Part of a small language model's weights.
Size: width 160, 5 heads of 32, MLP 640 GELU, 5.78M parameters.
Architecture: learned positions, no biases in attention or MLP, tied embeddings.
Training: a variant of SOAP for these matrices, 159M tokens.
Each number is 128 + 32 x the weight over its row's rms, rounded and kept within 0 to 255. Layers, rows and columns count from 0. The size above them is the row's rms in percent of the matrix's.

# layer 9 MLP down (transposed), 640x160, rms 0.214, rows 348-390, columns 0-79
size [103  97  88  95 107 109 103 107 113  96 101  94 116  88  96 108  99  85  91  83 100 102  95  98  96 113 100 100 107  84 114  99  85  87 107  98  97  96 102  81  85  97 108]
[[185 139 149 124 153 103  55 133 143 162 176 112 138 144 114 105 158  55 137 160 118 165 102 127 130 135 110 199 176 124 176 125 134  88 116  82 170  78 129 149 148 125 130 118 155  59 124 157 100  91  99 124 164  93 153 100 131 119 161 160 169 191  85 106 171 171 134 136 107 134 113 141  85  98 137 163 147 129 174 156]
 [ 68 113 107 184  91 113 107 106 144  91 137  96  86 199 118 110  86 133 146 108 130 172 134 116 143 135 142 131 136 146  91  87 122 117 109 144 107  83 149 110 142 112 120 154 120 154 130 145 130 108 164 125 114 109 173 119  87 139 138 147 113 112  96  94 181 166 140 109  98 106  98 113 174  34  66  93 140 148  43 103]
 [130 133 104 144 147 180 152 189 112 136 133 113 121 134 146 157 115 158 130 204 103  89  81 201 156  98 134 114  92 140 142 137 156 227 157 146 125 105 122  63  81 133 126 121 122 125  70 116 187 121  68  96 169 166 171 128 150 108  95 143  75 170  95 122 128 131 138 131 153 124 120 152  82 144 144 102 118 125 145 134]
 [ 81 124 114 153 157 110 115 163 158 107  81 113 146  90 217 172 105 127 125 198 210 114 117 150  60 101 137 112 172 155 115 138 133  98 169  95 105 117 130 155 107 109 160 129 101 106 113 115 105 103 105  96  83  89 146 118 155 117 176 110 137 123 113 191 120 137 107 155 186 123 139 133 106 169  83 149 121 190 133 177]
 [ 91 151 127 111 168 123  70 189 133 135 120 179 123 133 155 160 137 144  48 117 111 156 193 163 101 108 141 106  94 147  97  89 109 103 153 132 129  82 133 149 121  97 126 161 152 159 102  82 147 121  82 173 105 208 128 144 124 122 130 139 165 135 217 109  98 102 176 212 108 125  84  84  60  92 191 104  79 116 184 134]
 [ 78 132 161 132 165  78  60 162 164 150 105  40 105 122 104  71 143 144 149 101 113 146 129  91 131 143 124 156  78 137  83 121 107  81 116 154 131 118 151 107  91 121 127  97 133  74 155 130 181 102 127 128 166  71 105 142 110 163  82  98 122 119 133 110 155 149 128 153 128  71 104 136 107 123  33 159 124 125 138 108]
 [136 141 122 135 107 152 173 157 117 123 160 215  73 106 178 128 128 127 197 154 106 159 112  83 138 174 158 166 132  81 139 132  75 139  88 109 149 139 170  65 169 119 146 116 155 165  85  92 120 169 133 130 100 109 136 139 131 187 176  74 127 180 120  39 116  76  99 144  96 139 121 230 107  52  97 115 129 123 137 115]
 [114 113 104 159 172 161 128 131 181 115 135 156 128 108 137 137  83 129  73 140  66 160 109 131 133 100  82 116  80  81 167 164 133 132 139 161 158 154 130 157 181 133 105 128 155 189 102 105 137 111  90 124 123 142  82 152 181 167 185 134  79 132 146 148 140 129  95  74 176 150  83 163 154  90 142 133  91 133 118 134]
 [162 119 145 165 118 104 142 148 125  56 162  83 123 120 135 101 104 110 115 104 121 129 119  93 117 123 176 131  99  68 157 160 126 143 124  80 105 146 172  73  85 148  90 137  84  86 133 103 164  71 175  94 163 134 121  80 173 115  92  80 127 167 148 121  66 119 114 148  69  98 212 108 131 104 176 132 191 140 139  80]
 [216 168 113 172  76 108 188 170 158 104 110 110 146  79 142  91 149  95 177  71 122 119 105 108 121 113 151  60  95  85 135 133 137  91 121 183  91 157  77 138 164 108 122 134 148 182 102 134  93 161 116 144 164  67 125  92  92 149 136 188 173 144 172 100 131 138 143 124 138 138 180 164 137 105 106 163 152 162  63 132]
 [108 105 122 197  81  60  93 172 131 150 106 141 152 106 142 133 173 136 128 106 106 117 174 148 134 157 131 100 144 133 217 153 117  75 160  98 110 173 114 145  88 140 123 148 161 100 128 149 150 113 196 169  76 145  83 163  89 179 157 138 104  83 164 181 129 164 116 114 109 104 142  89  99 103 191 128 172 181 101 192]
 [ 96 125 104 141 128  69 147 153  93 155 173 132 178 135  99 102  84 134 125 109 139 139 148 152 115 146 112  73 137 158  97 130 189 166 115 196 141 137 169 159 119 151 146  99  80 140 122 159 132 153 159 145 132 121 106  53 143 124  94 119 140  94 111 191 114  48 173  87  90 113  93 168 108 117 101 155 132 123  99 187]
 [ 83 112 123 160 148 141  91 126 131 122 136 185  62 152 117 165 135 156  66 158 120 166 126 185 206  94 137 148 155 108  99 123 117 131 135 104 158 136 123 144 128 165 145 169  66 117 122 157 141  96 117 118  99 120  86 128 115 107 167 153 173 132  97 138  85 114  65 128 118 226 116 151 164  60 145 137 115 159 128 105]
 [129 107  99 110  84  83  66 134 185 181 147 171 159 107 164 122 109 114  91 128 159  65  59 146 150 105 166 173 120 143 129 159 123 158 116  96  95  89 108 141  91 103 170 119  92 154 156 177 123 181 155 102 104 171 133 173  93 118 133 149  67 103 127 120  70 107  72 138 129 114  46 141 109  59  81 128 170 218 171 130]
 [132 135 130 172  89 185 152  49 135 145  92  90 107 112 107 159  99 134  84 125 130 120 161 127 183 141 179  89 131  87  82 145 106 124 102  97 145  73  72 120 125 139  84 153  97  59 143 115 171 104 119  84 176 121 141 119 163  94 142 105 124 115 169 135 176  43  99 147 172 168 134 138  91 169 138  79 166 137 154 159]
 [ 59 107 157 113 160 184 128 127  82 162 200 115 129  95 113  77 157 144  85 115 134 131 141 103 124 161 174 215 151  98 125 102 153 107 163 112 184 106 122  96 184  99 111  31 125 167 100  87 143 142  93  67  96 140 198 118  93 137 112 127 133 138 137 113 126 106 148 163 123 110 122 148 101 137 167 133 173 167 127 117]
 [ 89 133 120 121 143 132 198 155 162 117 157 126 114  86 103 127 151  80  73 118 121 105 135 135 117  87 165 132 129  65 159 136 172  88  74 128  75  99 115 132 152 122 145 137 186 179 179 127 111  95  80 121 102 100  99 116 114 157 130 103 161 161 123 100 130 121 102 116 161  61 102 123 178 157  96 106 160 141 115 145]
 [ 61 121 131 106  78 100 103 106 139 100 111 149 145 120  95 159 157  95 148 132 125 118 106 119 168  80 121  49 196 144 142 114 146  86  97  96 142 123 139  92 185 106 160 146 116 104  89 162 166 167 141 114 129  78 123 107 111 166 132 138  98 110 125 207 106 124 148 105 103 115 130 118 152 177 103 120 102 113 198 118]
 [118 118 123  92 131 157  62 153 172 219 133 131 123 122 121 119 145 119 177 122 114 101 150 148 164 127 100 153  23  72 196 147 175  88 118 119  67 144 158 108 153 108 136 106 124 169 113 165 125 105  99 128 159 158 135 151 138 175 174 100 101 200 112  79 108 147 150 108 128  75 107 126 150 105 138 131 172 102 139 111]
 [196 125 148  80 135 108 134  65 119  55 145 121 147 141 129 132 111 110 230 133 188 162 131  43 112 161 182 151 122 129 122 119  65 123 186  96 101  99 146  98  66  85 128 135 154 175 125  93 111 178 133 168 160 136 139 149 127 139 206 109 144 155  71  98 122 171 114 130 116  99 141 126 161 118 184 146 109 101 165  83]
 [ 94  70 120 183 105 138 157 112 134 120 112 131  99 151 125 123 123 131 206  66 142 113 148 151 122  75 139  64 150 110 120 105 184 157 215  62 143  99  79 113 126 140  88 129 171 124 118 137 207 127  79 140 106 123 145 150 156 125 131  68 150 135  86 120 141 121  82 134 147 148 162 103 147 128 117  45 121  40 109 137]
 [129 105 136 101 117 133 182  80  88 128 171 145 116 186 104  51 213 121 125 145 163  79 162 145 112 125 108  76  87 123 131 169 114 188 212 140  79 165 159 140 150  96 131 144 146 116 112 113 118 117 127 127 127  95 101 125 124 152 116 200 121 139 130  89 148 135 157 106 108 113 119 105 114 167 101  95 148 150 140 116]
 [188 140 128  65 136 130 101 121 151 109 131 119 124 179 171  93 109 131 120  46 121 187 171 102 172 180 125 146  63 139 154 139 120 145 185 172 147 177 175 152 154 127 148  93  92 141 152 104 159 114 133 182  71 149 148 101  17 168 127 163  79 158  78 150 122 146 155 126  94 138 163 122 143 136 128 141 154 106 107 126]
 [116 170 141 115  81 178 152  76 115 149  89  60  76  86 133 111 132 137  63 114 120 119 105 221 113 104 104 131  97 138 151 161 103 164 125 148 106 136 119  98 147 125 154 167 139 114 127  89  77 157 124  57  47 118 148 127  68 176 103 154 129 136 157  83 105  95 179 105 116 137 106 101 112 125 118 106 142 122 155  99]
 [155 124 140 124 140 112 198 120 110 118 113 158 194 131 179 131 142 101 137  96 117 164 138  81 126  81 138 100 169 120 140 126 139 111 116 147 142 102  93 121 135 103 175 139 179  94 163 122 122  99 136  72  89 126  71  96 127 101  89 171 130 125 143 119 169 152 103 133 151 122 109  95  81 116 138 139 170 138 124 108]
 [ 93  67 138 111 129 156 155 161 153 150 158 134 145 148 205 144 141 144  92 139 198  95  80  62 128 165 127 133 162  70 203 137 167 155  73 125 105 159 105  84 155 105 100 154 166 179 133 158 115 192 101 145 157 156 153 100 111 192 119 111 109  50 165 131 143 136 141 128 123 155 164  97 125 127 103 110 142 123 131 211]
 [112 164  97 131 179 132 141 149  91  93 126 125 120 197 119 163 113 150  49 125 146 180 161 135  72 125 130  82 155 134 150 144 147 204 200 151 118 161 101 120 173 167  88 107  95 124 105 121  76 188 147 143 113 137 167  88  52  89 122 106 122 121  94 160 133 153 134 111  88  99 138 134 101  94 149 145 187 173 122 169]
 [102 108 132 110 119 167 133 125  72  90  99  92 140  89 109 111 162 118  99 109 234 168 130 108 164 147 148 101 127 106 104  79 177 123 129 103  88 157 192 139 103 137 106 105 142 140 103 198 109 180 169 101 142 160 135 113 180  94 153 144 120  92 124 111 132 168 110 123  55 148 127 127 155 146 113 161 115  71 101 125]
 [152 175 138 129 150 150  87 176  82 125 121 118 137 131 125  82 115 118 133 119 136 114 147 154 114 114 126 140 122 140 157 135  86 129 105 150  39 121 155 170 134 144 135 147 167  93 117 194 112 119 120 149 133 117  58 178 102 142  91  79 144 106  94 104 116 102  82 197 107  79 154 107 132  80 103 139 115 100 175 189]
 [138 154 136 142  67 150 195 146 106 128 147  92 189 122 135  91 109 158 125 139 188 172 112  86 124 126 129 146 119 113 111  72  82 110 112 105  89 171 155  92 122 109 129 108  59 160  95 104 115 108 102 140 181 135 113 126 212 113 144 129 134 121  80 150 155 148 112 151 174  92 189 138 138 255  97 114 142 154  76 108]
 [146 100 112 146 101 124  97 133  97 126 124  82  82 117 142 139  68  73 111 158 178  78 136 157 139 187 116  68  82 136 141  69 126 154 134 108 123 108 118 173 137  55 136 165  85 115 146 142 112 126 129 139 139  80 143  75 159 103  82 104  77 143 141  99 160 145 119  89 139 170  78 163 145 205 117 157 119 168 117 110]
 [ 80 119 132  99  89 130 138  90 113 175  95 134 128 109  87 189 172 162 106 130 107 123 149 181 172  75 137 165 135 123 122 146  87 168  98 138  87 128 155 128 134  72 105 140 130 138 187 123 158  89 113  79 122 117 140 180 107 131 194 122 186 140  90 186 164 132 138 102 106 148  95  93 151 229 123 141  75 129 165 113]
 [103 137 114  77 101  49  98 132  98 146 156 146 117 201 132 125 100 163 136  79 162 166 117 127 109 104 101 133 160 113  99 158  76 160  88 107 127  46 128 151 116 192 129 135 161 112  98 129 117 134 133 132  98 102 121 128  95  76 121  98 129 126  86 120 153 126 120  96 122 132 116 112 135 131 131 116  49 125 124 108]
 [155  94 168 121  92 114 154 133 108 129 137 160 144  94 138 157 112 123 157 103 113 183 181 135  97 188  87 123 203 146 186 127 176 106 149  93 102 118 124 153 119 134 176 109 181 142  87 161 182 153  68 135 132 170 102 121 125 150 158 100  94 112 114 126 167 111  98 128 122  86 127 132 155 141 116 148 144 133  96 107]
 [110 117 131 124  81 110  86  90 105 151 168 127  80 164 107 135 122 166 174 115  97 157 103 109  55 170 180  95 101 131 182 121 152 115 146 196 124 114 148 115  90  97 150 127 143 115 144 136 123 100 173 143 115 158 129  81 142 119 133 142  71 137 146 115 129 159 165 139 131  79  80 173  56  95  98  99 160 143 144  71]
 [181 126 126 137  79 125 110 156 114 117  96 164 120 158 113 156 127  31 170 129 160 106 128 171 157 119 108  73 164 161 100 108 118 179 206 123 102  73 172 140 144 110 107 132 163 134  98 122 135 119 104 130 175 115 141  92 174 125 130 192 169  85 187  94 145 173  84 131 136  97 117 111 125 212 106 119  40 152 144  65]
 [130 168 168 152 102 122 124 127 138 129 125 126 149 187 109 158 157 126 145 108 112 162 127  79 168 207 131  86 135 113 122 136 181 117 102 116 141 190  59 150 110 129 142 156 105 165 124 152 152 122 126 168 118 173 109  98 160 112 148 114 141 122  85 121 175  96 113  94 100  58 175 127 135 106  92 155 161 140 169 121]
 [113  90 199 147  87 107 195 125 146  97 134 106 158 153  74 209 195  77 150  57 158 184 167 117 101 118  89 114 104 182 108 130  96 143 116 184 139 136 100 147  96 138 101 134 106 167 133 129 150 163 236 146 102 164  99 124 123 143 150 143 118 156 130 140 130 102  93  64  87  94  87  74 104 100 148 101 136 192 102 119]
 [118 155 166 174 167 100 135 131 174  89 133 132 132 182 119 158  78 120 154 127 136  82 132 117 120 105 116 152 131 127 168 144  85 106 113 140 171 146  52  90 111 114 179 117 100 133 120 129 135 156  95 191 117 121 144 148 141  87 226 132 129 202  82 157  99 150 138 142 168 134  62 121  82  98 161 127 102 151  42 157]
 [126 113 205 131 125 139 139 106 142  66 136 143 111 167 153 117  96 151 129 132 146 149 136  80 100 125 128 101 116 128 149 137 121 114 135 157 113 160 139  53 118  83 147 123 102 151 118 118 100  96 176 176 136 158 158 119 104 124 126 148 102  75 100  65 174 161 165  70 105 118 223 114 138 192  78 117  91 147 136 128]
 [166 170 134 128 151 178  80 171 104 149 150  92 131 156  75 146 164  56 108  90 166 100 103 120 121  28  87  99 144 117 156 131 174 163 148  96 123 106 116 198 100 157 100 159 151 129 128 191 123 138 144 151 170 166 100 145 107 144  91 107 131 109 137 162  98 100 118  94 112 138 129 129 174 186 132 112  67 132 133 116]
 [113 126  90 173 126  96 146 160 134 107 120 130  97  91 141 135  98 136 136 120  83 214 177 165 174 159 163 111 117 165 148 107 129 151 100 114 169 104 136 171 149 129 126  81 148 126 149 116  95 170  68  61 112 147 143 128 149 156 184 180 159 171  99 165 138 148 126 116 133  86  89 128 140  78 148 127 143 149 103 113]
 [151 100 145  80  92 108 128 136 126 157  67  82  73 132 151 137 174 165 131 168  78 115 162  93 200 177 130 100 134 139 147 101  81 165 101  87 113 158 231 101 175 171 142 194 147 140  84 161 113 172 130 113 138  97 105 129 131 121 162 108 113 141 103 162  98 124 153 128  84 128 162  99 117 102  92 130 154  74 153 110]]
# layer 9 MLP up, 640x160, rms 0.203, rows 349-390, columns 0-79
size [ 99  96  97  99 102  99 103  99  90 105  97 105 103  98 102  90  99  95  96  96 108  93  90  91 117  92 109 105  90 109  95  95  94  99  93 107 102 104  97  90 102 102]
[[ 98  88 128 109  76  97 118 137 150 105 108 103 169  70 119 129 154 144 120 167 239 146 187 119 162 122 146 153 173 155 103 125 165 123  70 103 139  92 132  77 152 119 118 126 153  98 100 146 130 125 145 134 140 108 151 123 127 108  69 107 161 107 107 150 111 102 139  89 207 118 118 117  97 149 108 133 145 153 171  88]
 [150 107 135  83 109 106 148 196 105 114 140 149 138  89  31 118 132 112 160 102 116  97 131 129 173  89  94 125  72 128 142 145  75 100  80 104 141  65 149 155 114  67 136  80 164 138 138 173  67  86 139 131 126 128 175 132 168 123 150  88 154 194  59 123 133 185 158 103 115 142 179 137 117 131 163 102 175 157 103 202]
 [136 214 125  61 116 138 131  98 151 119  91 149 173  53 136 135 180 114 137 123 127 144 120  99 145 144 153 139 156 124 131 155 115 107 149 129 120 110  99 125 159 136 181  58 150  93 115 154 146 114 107 118 127 177 116 118 137 115 106 182 155 119 112 155 122 133 108 100 101 103 103 131 168  92 197  71 169 173 154 162]
 [125 140 108 119  78 137 134 148 105 157  76 196 138 138 153 193 146 167 169 121 118  91 103 136 181 163 189  97 124 137 126  97 129 109 136 139 117 145  95  40 117 145 178 125 117  75 154 108 167 155  36  66 125 106 145 146 180 136  96 183 111 129 134 118 149 130 138  86 151 131  43 173 104 156 130 110 120 100 103 139]
 [108 141  90 161 183 133  97 173 158 146 113  71 154 130 135 153 136  79  85  99 179 152 170 132 133 146 165 145  85 106 119 107  88 114 125  89 155 161  81 133  87 168 123 101  87 155  99  99 157 132 140 157 112 164 121  59 135 101 111  98 137 184 145 119 195 184 142 104 107 177  80 127 125 109 133  68 150  98  97 138]
 [190 175 157  99 110 127 110 192  81 111 120 135 116 131 177 114 111 165 108 123 155 122 128 118 167 119 130 128 121 183 111 188 135 132 183 131  83 130 174 110  92 151 145 135  90 137 136 155 127 120 154 144 114  75 127  34 130  80 132  79 165  79 146 120 171  85 101  67  89  93 156  86  76 125 120  84 139  97  66 171]
 [128 127 136 173  91 118 137 129 159 128  67  87 119 111 129 134 148 131 104 120 150 185  93 107 162 139 142 122 117 182 110 195  99 139 152  92 156 127 117 112 124 170 101 185 121  91 154  99 151 120 173 108 158  84 148 143 136 175 183 177 137 114 129  61 155 106 119 100 151 140 157  87 169  91 122  83 145  98 108 108]
 [127 137 145 148 134 135  98  91 107 179 113 128 150 157 106  99  96 109  80 153 133 141 137 114 139 120 129 104  94 133 135 122 151 177 207  96  51 152 155  83 167  75 168 119 122 153 140  71 150  98 162 122 131 166 202 134 132 152 155 124 104  82 127  73 115  21 127 109 126 113 102 177 138  96 142 133 113 196 157 162]
 [194 148  93 138 190 109 125 147 165  94 121 116 116 122 141 107 143  70 127 144 117 131 151 156 127 131 171 110  87 125 120 156 143 155 145 137 180 108 135 115 175 144 147 242 128 174 129  90  47 182  69 113 135 148 163  87 144  21 135 107 146 197 147  46 138 146 132 168 116 129 121 110 135 109 131 114 162 160  99 150]
 [ 96 107 118  97 119 149 130 107 119 109 163 151 137 108 137 137 121  72 166  93 120 105  89 110 130 157  86 112  75 172 104  73 134 122 101 131  85 136 122 154 139 118 110 147 159 129 176 128 109 138 127 136 147  88 170 124 124 120 199 134 102  66 182 156 102 173  80  88 127 110 138  79 113 103 125 127 153 175 127 187]
 [157 134 146  72 101 125 133  91 162 136  92 100  95 118 162 148 163 131 120 168 160 141 148 147 125 123 101 147 182  92 191  86 117  57 172 110 145 153  84  57 127 141 137 147 109 154  68 170 112  94 102 133 152 134 142 122 181 121 152  90  93 133 118 135 179 166  77 142 135  91 112 117 137  90 132 113 117 146 125 134]
 [109 136 106 100 125 129 136 142  69 136 137 162 113 115 123 155 160 118 168 110 144 158 128  83  89 157 173 169 108 147 120 139 102  83 112 125 163  84  44 141 123 119 135 146 101  65 129  96 125 222  85 126  92 111 149 110 126 108 103 131 119 153  92 144  96 102 156  88 138  88 109 161  75  78 125 121 165 119 113 111]
 [154 106 177 123 110 109 151  99 156 142 180  83 117 137 134 122 114 169  36 178 130  99 102 154 108 188 152  99 138 139 120 171 158 149 139 141 162 128 143 134 140 102 209 117 124 105 145 172 131 174 154 143 110 190 123 148 108 117  74 178 100 139 167 119 134 156 121 121 145 107  90 158  77 110 113 115 118 152 116  76]
 [150 155 115  80 138  90  95 148 127 140 150 193  51  94 133 132 143 132 203 101 126  48 147 108 112 155 138 166 101 149  95  93 152 124 143 155 119 129 157 134 115 122 142  99 109 126 102 164 124 164  68 147 118 135 157 151 126  78 100 198 102 134 133 142 122 180  86 101 108 162 112 142 111 122 116 194 113 133 129 108]
 [140 106 129 153 141 124 132 126 155 159  98  94 205 110 149 101  70 157  80 161 182 171 174 117 105  58 118 105 152 157  92 138 116 119 170 149 162 128 103 163 133  86  98 149 136 133 120 134 117 107 111 146 144 149 147 185  66 170  88 171 136 141  72 114 134 115  95 136 173  84 131 121 131  86 132 112  83 133  86 134]
 [ 91 182  65  74  82 119  54 104 114 102 168 195 163 184 124 122 122 110 146 136 149 177 120 122 143 167  71 135 167  71 101 136 111 141 189  99 173 123 105 154 106 101 135 145 137 156  91 101 117  99 140 113 138 155  90 120 167 135  83 128 160 101 101 144 115  92  90  84 111 141 155 121 193 107 140  90 190 168 139 202]
 [142 113  94 135  90  92 138  73 146 135 123  94  50 117 143 128 148 114 128 128 141 123 109 144 137 115 144  90 198 157 110  95 177 147  68  70 115 173 133  82 156 117 116 143 182 144 109 140 123 107 125 138 133 132 156 132  81 116 105 149 135 120 160  88  85 211 190 138 173 158  59  90 123 127 141 111 147 125  79 130]
 [ 73 146 107  71  94  87 130  75 139 113 108 118 160 111 147 116 122 129 147 131 208 134 148 107  87  71 167 133 193  55 107  68 141 110 108 119 159 138  62 129 108 121 137 103 174  87 179 148 111 157  68 129  83 136 148 128 150 158 120  43  64 118 163 161 124  80 119 128 110 120 136  93 102 112 130 139 123 167  50 133]
 [156 102 131 151 104 134 154  86 105 143 135  78 171 116  97 131 198 181 107  99 155 143  83 116 109 103 140 123 154 129 149 151 164 129 107 139 140 158 142 175 177 129  85  86  85 111 107 124  74 151 161 123  95 123 102 117 117 106 113 142 125 157 103 121  67 160 106 112 140 129 140 103 133 130 246 152 124 150 110 136]
 [115  86 131 134  87 145  85  82 107 168 114 110 138 169 138 122 133 144 111 185  91  82  96 163  99 126 141 140 160 158 186  77  77 113 166 126 121 181 109  94 108 170 173 134 181 138  98  74 172 144 114 150 101 138 110  61 125 166 129  70  64 108  97 126 124 196  85 101 107 176  90 163 113 145 111 102 136  98 140  85]
 [139 167 106 181 103 168 131 140 145 145 117 187 201 137 193 152 186 138 152 123 112 153 137 112 136  73 154 163 128 126 192 106 103 135 161 174 123 149 101 145  78 123 136 134  85 129  90 159  99 145 129 141 125  81 120 183 165 176  68 139 174  82 152 172 129 140  74 150  92 127 105 130 179 144 146 115 172 130 175 115]
 [181 153 128 124 106 135 137 134 113 101 146  77  74 130 169 102 120 138 200 141 119 222 136 169 131  69 148 117 104  96 142 105 111 133 165 166 105 125 123  84 143 131 117 147 108 126 111 115 142 108 151 118 119 119 103 111 133  41 101 106 103 112 125 119 117  99 116 179  40 111 176 133 177 106 141 193 123 128 152 116]
 [ 76 160 148 164 120 135  89 179  88 136 110 120 101 138 160 141 128  95 158 149 101 180 171  91 199 153  86 126 118 120 102 170  97 124 158 117 152  96 117 198 122 159 165 123 105 139 116  84 132 123 121 122 157 159 135 166 172 126 165 155 170 121 137 131  96 108  81 158 176 149 180 143 108 121 137 123 139 107 121 135]
 [167 104  62 181 161  85 106 130 136 137 176  82 107 120 108 140 116 122 132 121 124  52 120 188 111 193 155 171 135 122 161 117 125 102 122 103 136 158 121 136 117 117 145 153 134 147 136 152 105 150 179 103 152 123 177  91  91  68  99 102 119 164 168 139 170 147 165 103 164 216 124 148 102 156 109 123 154 166 155 110]
 [ 86 146 182  96 134 200  89  70 161 118  72 103 138 236 124  88 169 127  99 110  68 116 129 138 159 104 160 129 141 127  95 112  86  96  96 114 122 153 179 191  98 162 143 118 193 160  98 143  96 147  75 106 113 122  93 128 137 199 112 163  66 106 153 111 134 111 116 151 123 124 101 158 109 112  81 165 126 117 138 105]
 [107 148 155 130 149 104 159 174 186 183 171 125 146 124 128 133 143  86  99 130 162 128 164 103 116 138 192 115 113 157  87 184  73 117 152  90 104 148 107 142 135 162 133 150 127 158 147 127  45 117 131 196 151 165 127  84 118  64 110  95 143 123 162  98 131 159 114  89 138  68 119  81  94 150 133 142 151 109 115 177]
 [128 127 130 141 130 108  75 105 113 135 151 133  66 108 123 106 115 168 117 172 129 104  91 110 143 194 175  62 104  77 118 137 119 106 193 119 116 161 194 135 105 127 224 179 185 100 116 112 183 102 128  82 157 116 139 107 156 102 147 176 153  98 158 119 157 117 102 132 118 154 110 152 120 120 173 113 121 140 188 145]
 [120 145 119 162  98 108 132  55  32  87 127 121 111  96 186 135 174 147 125 118 203 139 144 198 136 160 138 110 103 113 132 118 107 168 137 112 174 162 118 143 158  97 186  90 158 119 133 156 150 123 114 161  86 148 183  72 169 130 102 145  71 156 113  69 157  98 146 147 177  85 135 170 126 138 120  88 132 178 178 118]
 [151 149 122 130 116  92  71 143 141 133 127 120 132 185 146 154 117 126 111 125 179 129 184 214 112 102 172 152  98 134 125 129 194 122 143 111 159  81 113 161 123 153 184  88 175 129  84 175 109 183 120 133 161 147 106 144  70 106 115 144 150 143 120  88 166 177  99  83 112  71 185  78 107 117 113  60 126  69 105 142]
 [105 124  86 112 127  80  98 108  54 198 176 158 168 120 126  91 167 155 127 159 138 107 156 104 124  93 129 137 147 149 152 144  92 107 126 130 142 154 117 111 100 144 154  88 145 100 113 103 106  88 184 156 168 113 111 147 148 139 188 163 155 123  77 139 111 182  70  87  63  98  96 144  81 136 163  82 119 156 184 155]
 [187 146 129 162 186 144 111 149 168  91 102 172 200  85 157 107 143 130 100 102 134  93 117 129 128 151 139 104 107 207 103 119 131 149 134 161 119  84 101 133 183 104 156 124 162 114 105  94 157 160 109 118 129  81 201  81 133 116 107 159 127 129 139 162 111 139 154 111 112 140 135 128 193  67 164 103 167 161 150 135]
 [183  93 131  72  77 196  89 117 137 127 123 167 154  81 165 137 175  69 126 133 127  47 135 141 118  87  94 163 121 115 123 144 152 186 123 139 156 108 118  85 140  70 152 124 144 103 108 136 155 113 100 160  93 142 130 119 191 121  70 126 151 150 114  99 123 130 104 161 121  47 133 138  78 191 142 146 107 151 106 149]
 [134 171 127  77 128 112 163 162 145 182 128 125 135 135  64 105 131  84 139 123 156 116 172 132 100 133 135 139 126 116  49 100 125 144 141 152 157 116 137 133 177 184 150 160 146 170 104 130 101 165  74  86 138 114 100 109 115  85 153 150 182 100 124 125 119 122 100 124 112 124 180 118  81  92 196 106 119 118 118 106]
 [187 108 133 112  83 138 102  86 113  90 133 159 141  99 168 192 116 113  76 137  95  40 154 170 112 121 122 141  25 149 124 159 132  75 133 150 125 158 239 153 181 137 150  94 184  72 138 102 120 110  61 127 128 122 105 159 139 162 146  92 141 121 118 143 188 200 116 114 192 122  93 157  77 141 131 124 124 165 117  69]
 [ 87 123 119  77 173 111 141 111 104 109  94 109  89 150 135 122 136 151 117  92 157 117 132 132 158  54 134 122 128 139 135 103 170  88 133 123 162 113 126  92 120 109  80 127 125  70  68 186 168 121 131 141 150  69 156 112 132  79 147  63 106 151 191  87 156 121 135 158 154 151 135 127 134  86 130  48 134 123 103 173]
 [136 134 205 115 152 127 133  97 134 116 175  98  86 130 140 111 106 129 135 158 123 112  79 107 155 105 196 150 186 116 106 116 113  76 162 114 110 157  69 113  91 132 107 196 154 179 132  98  71 185  63 119 147  98  83 144 142 126 128 137 120  75 127  82 108 129  96 146 125 183 110  86 132 150  85 143 138 130  77 131]
 [ 84 102 148 148 142 159 121  88  72 166 185 144 106 116 150 140 132  82 154  78 165 159 123 139 217 122 167 120 152 102 135 161 156 137 149 150  99 143  73 126 120 118 216 163 140  95 101 164 146 130  94 127  97 100 101  95 160  85 130  83 146 140 134 146 144  91  56 129 138 113 163  90 136 124 164  97 137 164 143  80]
 [ 92 143 179 171 133 130 119 114 117 116  80 143 107  88 138 127 132 123 108 132 128 132 111 120 187 129 135 127 161  90   7 122 119  93  89  92 158 148  95 175 136 136  78  88 127 115 144 110 111 139 110 179 168 160 127  82 151 149 163 117 144 129 200 127 186 146  89 125  85 190 152 111 127  95 103  83 142 132 163 160]
 [125 119 112 110 177 131 159 143 154  79 152 102 132  74 113 131 156 121  77  82  81 105 164 152 156  60  81 185 127 185  86 107 114 114 123 189 150 150 144 110 159  79 137 114  98  61 137  92 118  85 141 100 103 108 144 142 119 163  80  81 171 138 157 187 152 117 163 101 158  85 112 119 120 120 110 140 137 129 149 117]
 [139 146  55 127 141 149 122  69 230 131 135 129 138 112 155 155 125 133 146 149 146 168 102 107 133 104 188 112 137  74  91 125 118 138 122 166 110 120 162 145 172  97 109 121 149 164 154 114  58 149 130  98 121 126 136 181 180  69 146 113  42 107 185  91 117 133 180 117 146 168 126 169 173 105  74 121 170  80 156 144]
 [109  59 163  96 147 118 128 100 147 148 184 121 116 173 137 142  68  95 140 108  76 144 194 140 114  96 160  44 182  68 108  98 146  92 112 139 114  75 142 140 190 215 105 131 155 110 153 148  80 144 131 119 127 114 134 147 122 101 103 167 175 138 120 101 142 113 133 149 105  91 127  29 133 113 106 152 169 122 183  92]
 [141  96  63 156 150 142 150 104  70 194 138  96 126  95 189  66 188 120 102 123  92 121  26 141 117 148 116 150 149  88 158 127  93  97 124 148 128 131 137  94 113 146 115  92 133 160  65 157 120 150 129 129 141 129 134 103 120 146 100 149 115  78 154 177 107 166 183 106 138 122  91 184 114 123 155  60 108 136  97 121]]